config.toml
num_hidden_layers = 15
hidden_size = 128
num_attention_heads = 4
num_key_value_heads = 4
head_dim = 32
intermediate_size = 256
vocab_size = 1024
hidden_act = "swiglu"
norm = "rmsnorm"
norm_place = "pre"
norm_eps = 1e-06
positions = "rope"
rope_theta = 10000.0
rope_fraction = 1.0
qk_norm = false
attn_scale = 0.177
bias = "none"
tie_word_embeddings = false
parallel_block = false
init = "normal"
init_std_qkv = 0.0407
init_std_o = 0.0
init_std_up = 0.0407
init_std_down = 0.0
optimizer = "cautious_adamw"
learning_rate = 0.00204
beta1 = 0.9
beta2 = 0.98
weight_decay = 0.097
lr_head = 0.00595
max_grad_norm = 0.5
warmup_steps = 454
schedule = "wsd"
decay_fraction = 0.777
decay_shape = "linear"
final_lr_fraction = 0.0
batch_tokens = 16384
max_seq_len = 256
doc_mask = true
train_tokens = 81900000
max_steps = 4999
dataset = "wikipedia_en"
Each number is 128 + 32 x the weight over its row's rms, rounded and kept within 0 to 255. Layers, rows and columns count from 0. Numbers have three digits each. The size before them is the row's rms in percent of the matrix's.

# layer 8 attention query, 128x128, rms 0.0821, rows 0-31, columns 0-63
118:129133063146153092187146122139074173126160154070136126167142111103116124108153199128152096103104062105080109172124140117138136119145155102057128084083135113157091131149098121126124208174097152
103:158137051152098117134112109100064177133140122137115176151169067099149125137162188147135138136102102166108091172128141120103130187155167091093143087113148092165106131095106156172160188113104165
089:144115054117108092157086110161079189146136107081133143156198094104149116131157192171129146097096100140132070145123151101218164099184130142070094110092185130147095120123118124141181208127090129
089:124080125140079099098075166140111144144117095164140159109156095151159121169158049151140166148159181123174181097197134169138135155137117123131109114144170141091115109181140149171149075154117094
090:146146080136095096157098122138068186129131097073106113199155051134150101124116140111142097137095070104136107135096175090175144146178134111080121105078151134174076131146120179140133191131045162
098:086107130147137164114157145113157113136160159116140085174126161146101165115132086131118153159171096161117158136134083131129125140114124143112152219115123148068095070161126097170114072126164089
095:166187127162064094139069141115130155147111197159063156135122068135136143116121094154145157132141164138131111202146107134105103112152118158121075127058141165079134170108142160124143138155066105
062:114171204141176153101154108170145087141098166154124086156137161112092148183129088129110132127164121158092159117141147081151081178142127116110159119163120161064076099142120103139091116108194104
096:117103099173127102161122205097140092155159163126132123115082109136124185129153087193142164104161175140173070107096131183111210107102135106135092117120124120140083179164176145156177096080115141
084:142124162085130191123067125173163109134080154104112091083115160130062191134087074143148173093148174144100141113074160149154141134162102148115139102156179176103121129115119123167153193121085084
097:130116127103102095178107122099113126127163150134115126126143129154094148185113181112106151128081119158190131163109157158138078081186154142155157202114140127139113112153153092149128082115086104
097:112073179110148092147153216171164098139113111109114104107167076146167132175155148117069142178127103128134080171153162089169120172134165073073139115172159109094155141115127089160118143110173117
096:107149094083150108132120083153226172157086133137130147105186096147111116157063109151139107097194050140119177150119160121166139118124122077110157137130125106118156158184185101167138116131152141
099:151149128159155121136223125176098192157127166065114130122139107123065096153140114157162145147121126153153116131138116117126103080185150110071152103132121195144142140127156128122093114137139150
100:151112112181146077097072130145130125137153118181101152176128132135079131098128158238192101126132096123165110148151117168130119011136084142129077163085155183113164169103090137135143146129113121
101:108129079098165121089091134123114130226118145167107127135131156147117109112138170103134141092145121127157092183137083047131135118113119166063146060146121120103158137170066177078115141143094190
085:094163079121149104135119157087126125083111166130119146160123071116169150144153146116139164142135139139094082177115171070129134161138174122131152129145108097113117103101075170185155175121129143
087:100160177137184136067149189112146129083091156132160117089085075159129158147125082074099071161185112139094097132086119110074092169094135135155118120142085133109139080124115100130140129127141138
075:123162063123174100118141121141071182120120149128136137127142086135123142127142173165149122117106097155139097141117161117151127168170113094139108113059141108174050090119092121136193189064072148
096:133078084122110137187147099116083195156151094111088097156161125126170084155177177133120123129086096156161113139121153106173164152129128092129126135098158123129095112144139170112201148113097168
072:118181136089134182182114116095127120105116176057166150151116089126142070141127091143108158101136132166187102098143148100127084144092179090208161142145145114122143116118175182201210145157098142
080:122134092068114119169131093126104105161152097142134096193219093135096044145119191155198149144072086158142162114140161143137118148160148123110179123057124142162110158142139149158106146126087128
083:136143087137098147176100136135149147153172172102140131134121144114115113137118124105217194129162063151143116210111128097131150141160131179126154091117160111155109167157173111159157167086126138
122:109120192127153176112141130117189087128100171168155135096091165171068113120109091076139116162160144101144164108112073157092134109103129168133145141128078143088180121129140121139136079162164114
098:083103127099105151124089126148119175087131134176153118148085117179086102126109131089175119139105154138113172065149120188174117171125065154217113146158116146127124123110121075183129120105102136
117:164134166190149111164104134150104134160101122066108146158118134157142136146168170124129150114151104136157109116106206115190171167115155109082147080126094114160086120158152128096140139116122172
101:114148115121119123131128144226108112137138188131086127103146088142093135135157116148161134059095157153203120161170136103162147164145158150119094098112145062163100154126085075110140135106140099
102:162141176161155136132146094134114135136123143140096153093138141177141106104125087122121075100117117053146181170161157138127148151176089131079152133173124146140126159093192191144153120123121203
099:108126111212122158094224117137153136184118141128083136162149171118109136058157151181096096124110102187158152099149115113102128139137148160127129129057170108121099088188097124113099140114105079
096:131126102143121058086149118155119186122122096111104129127090128152155166136157105149142138110103180104128129107162100134128111112115139128098095147143169142087189111115197109158129056173132134
093:162130117167137122118164121150148167105117085107158160120126095167180169142136126125091112122108112123096173127201131069161144141123101147162083176108142121089086119126127121144110122133137209
096:211130149154140144132128120139141103152131182097123144096129146093145104151186095086085152111156117065142160095140133071108092101126128123200170099162189147105141093154145122114138111125119140
# layer 8 attention key, 128x128, rms 0.0817, rows 0-31, columns 0-63
098:128107137087167143114099149120142185157146088075120147113166147168121098126091116200127142158144080104059121132105195143034072163119174090135160165165155107129088154161155181142159115107101104
105:152076149099137162157103130179137146121121138127118184153136141159103128134094101126089122117106113136102138089125204101124128153145144114135207143137149148130074114175160138106107110103125110
099:166104149093178195172106119160161147117173108097164159143136113133125132135072124116114170135144109123116100076114207093109137159122160116122178103139143129153048136163139139096082134087102087
092:131095163070071169111144070101141088109163098125162127107105076121169186183107089144081133167119127125128092187135108158107129183119130204166117152123130113072110141131113110135134181145089101
087:147124160129176162146107154132141159114163086072161109150154117142136112107058096159081093111158112152090146118129195134092094168145164102157191158156115136145088119170135169116100149113096099
079:082155118133084112150101123070112157146098171174104129086151045132110131131175149065131134088116116173094105139166089138145153154158098104086126092056145109120102130143129113178147109068114078
110:154110130124134153129132149157130154195124107132177134145149149123159169183102157186093122105135098170124143169032160094147065128133140116133127118162136142106126097130076064054067113142072110
143:095165124129163115101144103113128119113099154144105153092120126123168121145169135103160139159113156100154146168140062171143130091153093162131062099105128087067171129083124130145163118124180144
108:187120146157089104138117140118075109147125118173180078158128065070099120134125103126121104197168166082168137127156106136176109110146096139139082144127109166083168139108115065107106163208103103
144:164088177087162167189113134132122171143154136111122140191156107125145116168123104166135137139123101155090128108113233093139156123119160093104207087140174128166108127147132154096131130094105123
106:045116124107130163120117161134121170116155099131115141179118147168125091190109075105161113164180091135072128125170159108155111156129113157075169148121079124168111130191106123084092115098079137
098:142181069132143194117117193058143145043156133135099128138146127138100149092108100136141111142107122115106112188084065154150152116110173175112150086111147096182092179167142121081060128104090127
095:091151139096139133047137137091158124129133169113157111133154099118160097192099093100116150145182168143104170176163172140128107138131152148184141154161129100135200145100156106154168077162129125
104:112152125157169198064124140107172119130180156197120129101115167102136121122124172161144106123105198156110163188140097130125146160095148125104118123119140167098098069157118115112131157091154132
103:160098135126148120181136105099145133254163137115151085202132143140129118087116158146137092168163120134113133051119130081113126104112158146096175086111098121098120141124107119075086110146144097
100:165129109118109148117185122123130178140096105118143139081147181157114132094112186050145109131126097119070095117149126175075093113082121086084193070106154124097113109161082119168100107168105164
100:139083103142164156191070122130124147147132124092159201128144175115139116075080158107125147107092080116066115158096186168124121121110115089088184101128134155138096110147168133118093132119114120
078:130119075173041155098108149136160087079145092146116139150081110130110078155093161100105155110088173123144132184086115138164144192122170088128078126106112103088153107126063133109068173160129168
075:155103128154135189144094141174095127136126122117149089211142164125105107135083098158119143154117148107126133077101246131090138175099127144113187117164121144174108167142125147136099176114096126
099:106107092085123165133080137174106143110140076079116112170157128156112146126143072133073109134157110134087134136137209115137131177130158124130152125103135141187070106187152160095102140120058108
086:034126088155078147181095167128115117149154127147136144118113111065132149170141097085109136130169125105160176188135105127134144057149083176119079121128071122105139130107087095109101114090164123
103:114131137096165141139113128156155133158176143076141162107124123177125121131113130141161104109126072116087201134116191074113168170135114109133224149158099126112100097158144182138140096080161112
083:141162127148136146086101192145156122137085117150141146177190077112119086176119113162096091174157164119148218146133216110172167205128152095114174127132141199128061080159134119097147116120108158
078:075133138083085112105177109074140091112144092164119104077118142151109153113187172130161095120118145148137092166128006154149143070138144129133081108126115149095163160106132102161123123149179191
094:065069144162173097164110147163149146141082103094119113125140062153157087153111097157082188121095068103179103086128127118099173152120121155122092157114080148067103131133122107129176146117088136
080:081172110120111142116186166049136111100147138128174082150101149158092126138161118157103135194123158118136149132138153213150123088125098146171093117091131159123161114102092094108187108137135128
096:110141165101117098092119067119133072130174154141164140151158176118133105108124136102218122160146122129184124154141082162108141088149046197084104148146113140099128136076043122132142113176130112
107:080151178112173108126141131102155138095121087130137126147158132103187112127124108142127093101133110203100146124145111140211139065154144126139155129159100148121157131156153093102145116108148182
099:111151162138099142095175035116124155184081129145104112145106094161172132103184152079190102123064132195157123142076094065113118126098042182125156122084144125103138106133162113064121113169157098
094:120108154161130082127161134174118139131143109143169102138113134075093136203121124097120185091131176099150108155129090143101133145091148177077082159087111102106103134208115144130123182211136086
095:156054166237127130162159121080096144059125103069113118172140112129136078112154100100167177120106084161145103115145114084112113124110121155140104084067047085102119090160153124096127126141095133
100:068098159130137143087133113106142109109115138150111131106119156086140160226170098089159127082082107091152105099151104161165132054092145207183136127098147125160120079078095145098164130155128139
# layer 8 attention value, 128x128, rms 0.0999, rows 0-17, columns 0-63
075:118157116144115141110149108086191128122183144091150114170123132051172127105129118137065177169107170145137158123138130121091163163117161132045110160114134134178174092155133155102163136105087172
082:134110108132087160097119198074137144128142149114117084136086156121167105155110170128083160128132152146155121059121126099120129148185187059135129158102100094145144142186067144111144130125087099
080:066140095135135061106159151148100147132108071111085099071170109125116156152178138109155150170112118091127133127117129070099198132193159128149138089115109132132175117122142157132152091093114115
078:118059177119085178155135137057179093111151156106115066117112113098180170123124120120104127113099125121078169172138140098068166085091088148070135154142134221029104143114165192150087146140167103
084:115137127142102166121122113153109130163170124109109197095093100184204177103068077060143087122097091117116104119147105200176153090119132167159097141125210167147119098066154129152112104175165100
075:091104171136139154148107197141153150108162115159133098161152143145122167097152133100111111135142151081086134147089123141098192109169160126082135089081134106111156097119202082106115060119105204
073:094160143133134077141114161106123098148159107156125117117154125125119124176167114116157082171124167156117126121179133108099163150189150167119157101105039136132115117128179147121147095084133129
073:102187105133076144158196073116139096127091150209076110102195102173137062099172185150125123099120100090131118066143153138160079119203125152062091137109096097137121128090066159219131084129115143
080:150097128191048124125189129116118127134135160098052131143090151114101093049110113129130162135115127142152141111136142200073124138058099148136126198174162033173179092089094108158122161133128118
072:086097111106117185121139169183125119133130135157119124095120188166110145162173135125188135120093192038139140101105134096095148124146155135135145131120174127157118178159134192038100138098147090
086:112180087166097140142116167075131149108151188148105130179116115117156146079131098115099078145137152131134137195156128139152160094165095101139142135152150072104167134138084138110101076170144125
075:123121116064088140087073153137133060169108082146144096147107167103104165134150157110059089122168162124143164112153147097102200118057129086091178145090194170146098141125096127120140134123131186
075:165130208136065095127136165126156136133081102132200062156124150141114084113098112095089128176180120140077121171143162081074090091052122112055135093132164151105127135123149118167085135110095131
085:139113061079127136167105158159146136119135187111126169122187124136158102175149159133141046146124085099193118147161143166113149144076072104125119167088169097115085113097114171072101142083078168
078:052151102069117114086107114148133127132108091112111122134115094126168137152155132072126116125133101165149090143161128140139214155229141100185156078064031141126086064127177096123139085094064138
071:183071147101067080197093155089130074109145132151126165103118101074101178089100132170097139127172119135144107151088131168167046114111117118093125095125171091134122174111115151143101169165177125
073:146120136151125133156090110110091088113131107126139148136101131113133198042086154115104134099155124114094133168123111220181102105093107107155123129131154144095107097110113118168114145166129085
082:093139100175145097098135169165036095202114069134161122135141143080094109140167134214136119132122120122155179104124127119114192103128127104185141148199136156108137105104059137145156137097160087
# layer 8 attention output (transposed), 128x128, rms 0.103, rows 0-17, columns 0-63
068:179159120099090139151116110139132135131125121111115097120129153195172090163161133137141113140170099105145136073153133157083096134158090150122164120126109129137176185150144109126204090150171051
078:167134063098138087165106110139170152134115107139165077106125122105045106151118214129145119116164108094143131140152119105097174195162178093106148106173126101136156126095163059180219091095145128
075:155151105114108141157109132097141151161125176118158093135157052085123084156131147097122231115110135134181133132116176150118187115151144156102131092130137107088140119072105114151100093130152103
072:143126151082156112159127164112128125121144126136123094121095161175082094114161117138138114133075173158090129079154044140128176162154136120116032101096138117150141241135064134103115137125147093
080:121133163105096076095120097065122132160123155102173154137123143111152103125116096133142153182083236101072163197112097118139097103115146157179131151052107149131077120167165131125121163128046124
069:113150121127135130090088138086099157129138155137148116102121158181133166140122116148077142062122069154107147123152062149159122075082134181102151125102133084075097179124107172136147115081150035
067:105098133110121093154181132129158153102063158123070105167151059164160150164122137091124180154155153127131027142119255131158152093144116126134098110158141143153102179146074125154128121107128097
066:155066148122093065082111106128103127143142135088083104161142123081134163138085136123175185156115148124145092131164189065154102172152098127136109136175095116052126138110154133140128100179112076
074:103130157150164120099115062124160114155110063098166106090137172186136107089147137094116083133125129090103211094085151092142113142123086143155191146158076115157173108153159131162179058090077083
066:157130117122149121125143133119112159167114154101150096090144093098093150094147127132130134126093141180153119107167197137133235143132101118112114112120146093078108112084127144156149129135138181
079:126123100144148151128108103090145136158121120066126126107157160195090128082153083144072104116152091107100145128103071110145110086133196159069124154131114115092133168157140076196144132111128101
070:186112125126176152125171137134133117139176126120131114151099139119155121149107135083118133131209160163145121074119148113094174102123139115171090156158122127085149166158119145165177113112173016
071:155115132105192121131153146122134132106172084145107116122088111188130108133149100114075129098184102083122151052155070119175119097095142112163153083122154163118107163064100136087126072146117074
078:103068121171144130109120054187149134161116112118093111183150134124136137167106138127102128135122159192128104087120177068188142110148126112074113134115160150131128134149114116143132176101155083
075:146097143108093142170113133137103121141122160106127165128145151084133115168127142170108165124160179074132075136047244138086093114126166139127117139108112156120078145129115162156129132127146119
066:125159133137229114107137118131160075101106106134125121145116119098156116124107190110133102106148089133108195119141006063101132099109114080170133191154093153108115137112150168179139125106122153
067:121145138127126122110134095116126083097161147110156166147146168109123114105149123167156102143113094104051188096135000113091111121112097120175131164084111165122067097130159156133092129127101136
076:130147145127120139137080119134103122109170119111222156115162043142127107169136104044124163165101139141180116137126164130145160133145127068126095109180111081097156105156113121123106112092172095